Weights of a small GPT-style language model, trained from scratch on English Wikipedia: a variant of SOAP for these matrices, 624M tokens.
Each number is 500 + 25 x the weight over the matrix's rms, rounded and kept within 0 to 999. Layers, rows and columns count from 0. Numbers have three digits each.

# layer 14 MLP down (transposed), 640x160, rms 0.164, rows 224-235, columns 80-159
474487516487510474531463571498559485501477524531520533491468502514491483517501522418532488535537444495480563456520508443495504521490482435459500518468535518525476531482498486509480491507507475525509507491487518470499546463546504469484493508
479467529480530536496533473492485496507458447468486482501484519495505513546532487481521545422474500518501459421511520508501499515519451507533502491450504517480515537487516454530503484501466512513516523497532501471523493476540496523518514487
465477481547498520510528483500554521492478516488602527556505493481514498532502488485494479453528497533530513503505540550522456472499472464518515504486522517486533471557496496496515462500561491528500437499490530520491506541517436521490486477
492490521488507516497483495477492524492513528512509526516452519469492492479485488527466480497470527510521487479507522520524500475508550532479529514505496473471504520467524497494528537500522523459512543508456560489512478504507513486522539548
498508516492481503440582518453486480549455563496464488517480465456471495500505542489459516507514458486533489523504468465498503495503493519464445512516503541496496492473468470517462555448483520478506472469515528541467504457484485500463471503
518504485474501503485503495508471468503519499525460476519523485475494466498513493510503504478529496503489480473528514536513481461446513490518524476505491489475526493475492488491520499481506545471491541477540489488493455534535509512485512508
517448470460518563483515477547492466470490519566501495476524535499492472458481492537496503513511444475486512504474561486513491483516457520519493535465472542500496481485463520531524552548456511538515514444492443498528535494453559504493500514
535511459539519515497512521534487516450459495513557485481551520499477538494533477505460439529520457519498499491509487517521476502529506505482455488530473464500496481504529538512493481496464516499500453529518489510518446535519511493505517544
527492470495506508467481522471492515498525456510513510456528519521513452513511508526536541489503507503528489485504474485520482476484485456495474484497491501464506468510528504476443478482502510486544458474486469531513450555538514496475525518
522494485498515488476493521502482523503485456507441500513526495492501529478468482513508473559533518507513485434469510503495502497485460501509493490497508520507507484481520451457523502505474468491497479491507449488505505476474520487517475552
544489499485530530532511517511508480521479518513489495473491508526527458477486512482541478506509474504523515551502514565472595491529500466502490503515472507475505480472455490522489487475551472496541492504479490480536520456514473507486497512
502502469474474495484534490539529497471509484528493464477490549503536501475534531500547517506508530485493475453455523470488480483528497508511513502453509450521529530518485501482554490517508485523506501525458531492506505458509518520533464495
# layer 14 MLP gate, 640x160, rms 0.165, rows 225-236, columns 80-159
485534504531497522480465495476534498498503462511523508502510511523468499500498529563506535486543508514468488487509519501522434512482509516470517514464503455507502509475486512509477502502513495541514509461494555503544469478519432499497515509
540468493521472499472491436548495532524517471474512459514464470496524492496453502439501513508513477511464538483495532477522569475469533489464515498501500508436505513497525498495545503515485523484509539501484472475511530489492480533500489544
493513537499526506514503541508537528502499486540521491483511471457533482521529534524506514458481468492492510516499474481518445520511498453527501466497491509488473507520481536511498470484478455513515497511500469529522507514513515505474480484
540484553566509499509507495529505531514489481474502469506506480501530486499515458521559469470502504486505511489489503531546440512561479447506508478511462533456504470471500565543477493513508498532509503484516446480472522492477511540506478474
501485516481482509520474510519530536496485494476544483505507489514507453492518511525546511485436520487478511505519505520456490519498474499526517490505515502537493488481485530519538519462510496472502502503537507465536508496464506526519519500
541542454478470519486547505489483468517526468489502524521505505512507513479499494531501480472526488453464479468474505482478520494526521539487541453495431516500457542500499501481580456491531435505523471484567533493535496494540504491462498550
520506509489472532534460464438514468490479463447501470499504512530553475484497517540527468504505499535530499512505493472484546521524493500508463458448496500520475504521485525473498443507488463498521484452543518431485520524497435483542502487
485477461486508487492466532513480468559479460487506482469450484454519448501560539502534478455495453504505461512498496499536487521508525512516457475412499459509511480524477520515521524510523486487529529520478480468478487537468510464505515481
538469521463496531479542495500473482495477512476525461476535530489484497481562526558470522535525515505467479523465531455495501479457488509474502546510530517530559495516493517515505528512538468523493464483536501475545533532464536518447529450
481540472490508497512519507515509484471544440499508457515532498467472515490499485538467473503519496496465505501508530491503466515481469525483505538496483504512498518524510509524508490514494521493501535538516513508449529506497531499500483492
532533461484499478482508441455540521500528435516457490505522465468502492471500537499550565535536457518470471452506528480492501475479511516505502492501540514512467456524510515493497490513509486496528517490517524538477485469534516539503518509
535500489491515538518508510505504468475498489487468507498483498522541513518512498488481505521521485537483513464470527536521488483548487526493520457464474518513517468533503470518518495464484487467533528475503512503501498480518474513535492494
# layer 14 MLP up, 640x160, rms 0.173, rows 225-235, columns 80-159
482468506470481499511515529482460450501494543513432504510467505492480484496544490489472509496491543477523498523472479510449538535535470520509479495503525500490485515484485443460527509483524490499563548499455527523473495503459516541519525478
508484512510459519488539528519540480506478518475529525508513485472470549542533497509525526540507501510494498442533522499512504447533463441517542522494504503478530444523543507509441423515493505532542497489502502529527509547508491554479487520
509496517468495499490491469523497480535524554492479523465524522500532465503551534510483510502526530534530524471486496526545488503536472505526524492512506464533495461517489524510513538506460520458477476537499499466520496483484497492484485486
498455498528490482482501538522527449537498514486516459435518522493508525504464512493499470543449479518480482470510514467473495499499492537514517448504481522515497497551522450511485528486479506507501488443509543499496499491465481551545454518
430521499490521512524521511510513516516486546494487462469493485524500513508511516474471496464471533497540489482467506506475513466458474492516561474532500490528541511500552502497508459487525504526512490531528481491502494517526547508460494524
499490490525487546479517518473507499519458523497507475497459548515578489487489509567500563510534503505495562466529483528578502511481481547532503460503483541546449471492515491510548532485471446474528526497523519509495474540514507484577457518
498545470517486534489467528492501492515461452550477523524532507534475497470471498474490466481502486491472504498489479464533473493497506525461535469493483520480491535475483519494506519472472532499456489501493495488529464526466464551476493508
524512527471522500510485509481460483509467503526486504498499499475449467468466462517485508519501513532499506502515479464508475478491512463529468469533495510459491545517510480522480490484566542519518511472473480540548466514465488510559501467
504472508479504510455502501507521500537535495525510509512488447514509480515482492497480497498515491475529488496490493477494503456494481468507494489514445515450469466426509515508471476472504453528521528515485502520469510521524455528507465527
505466531464457461488483506472488495489502533478521479510470497514493478471523465480499475522479493484532514489503496467476491517535472507508505488541498515509467529442516464523510493457509483476500471497503512490499489482514474489518504509
499518483513517509475540503483485552454567435523502532499508503504508508491492523441491459452521490489497462541477528479484492520525531497510564507458533505503488502497474506507503473558476494512501493506505568504500506488454513514494499443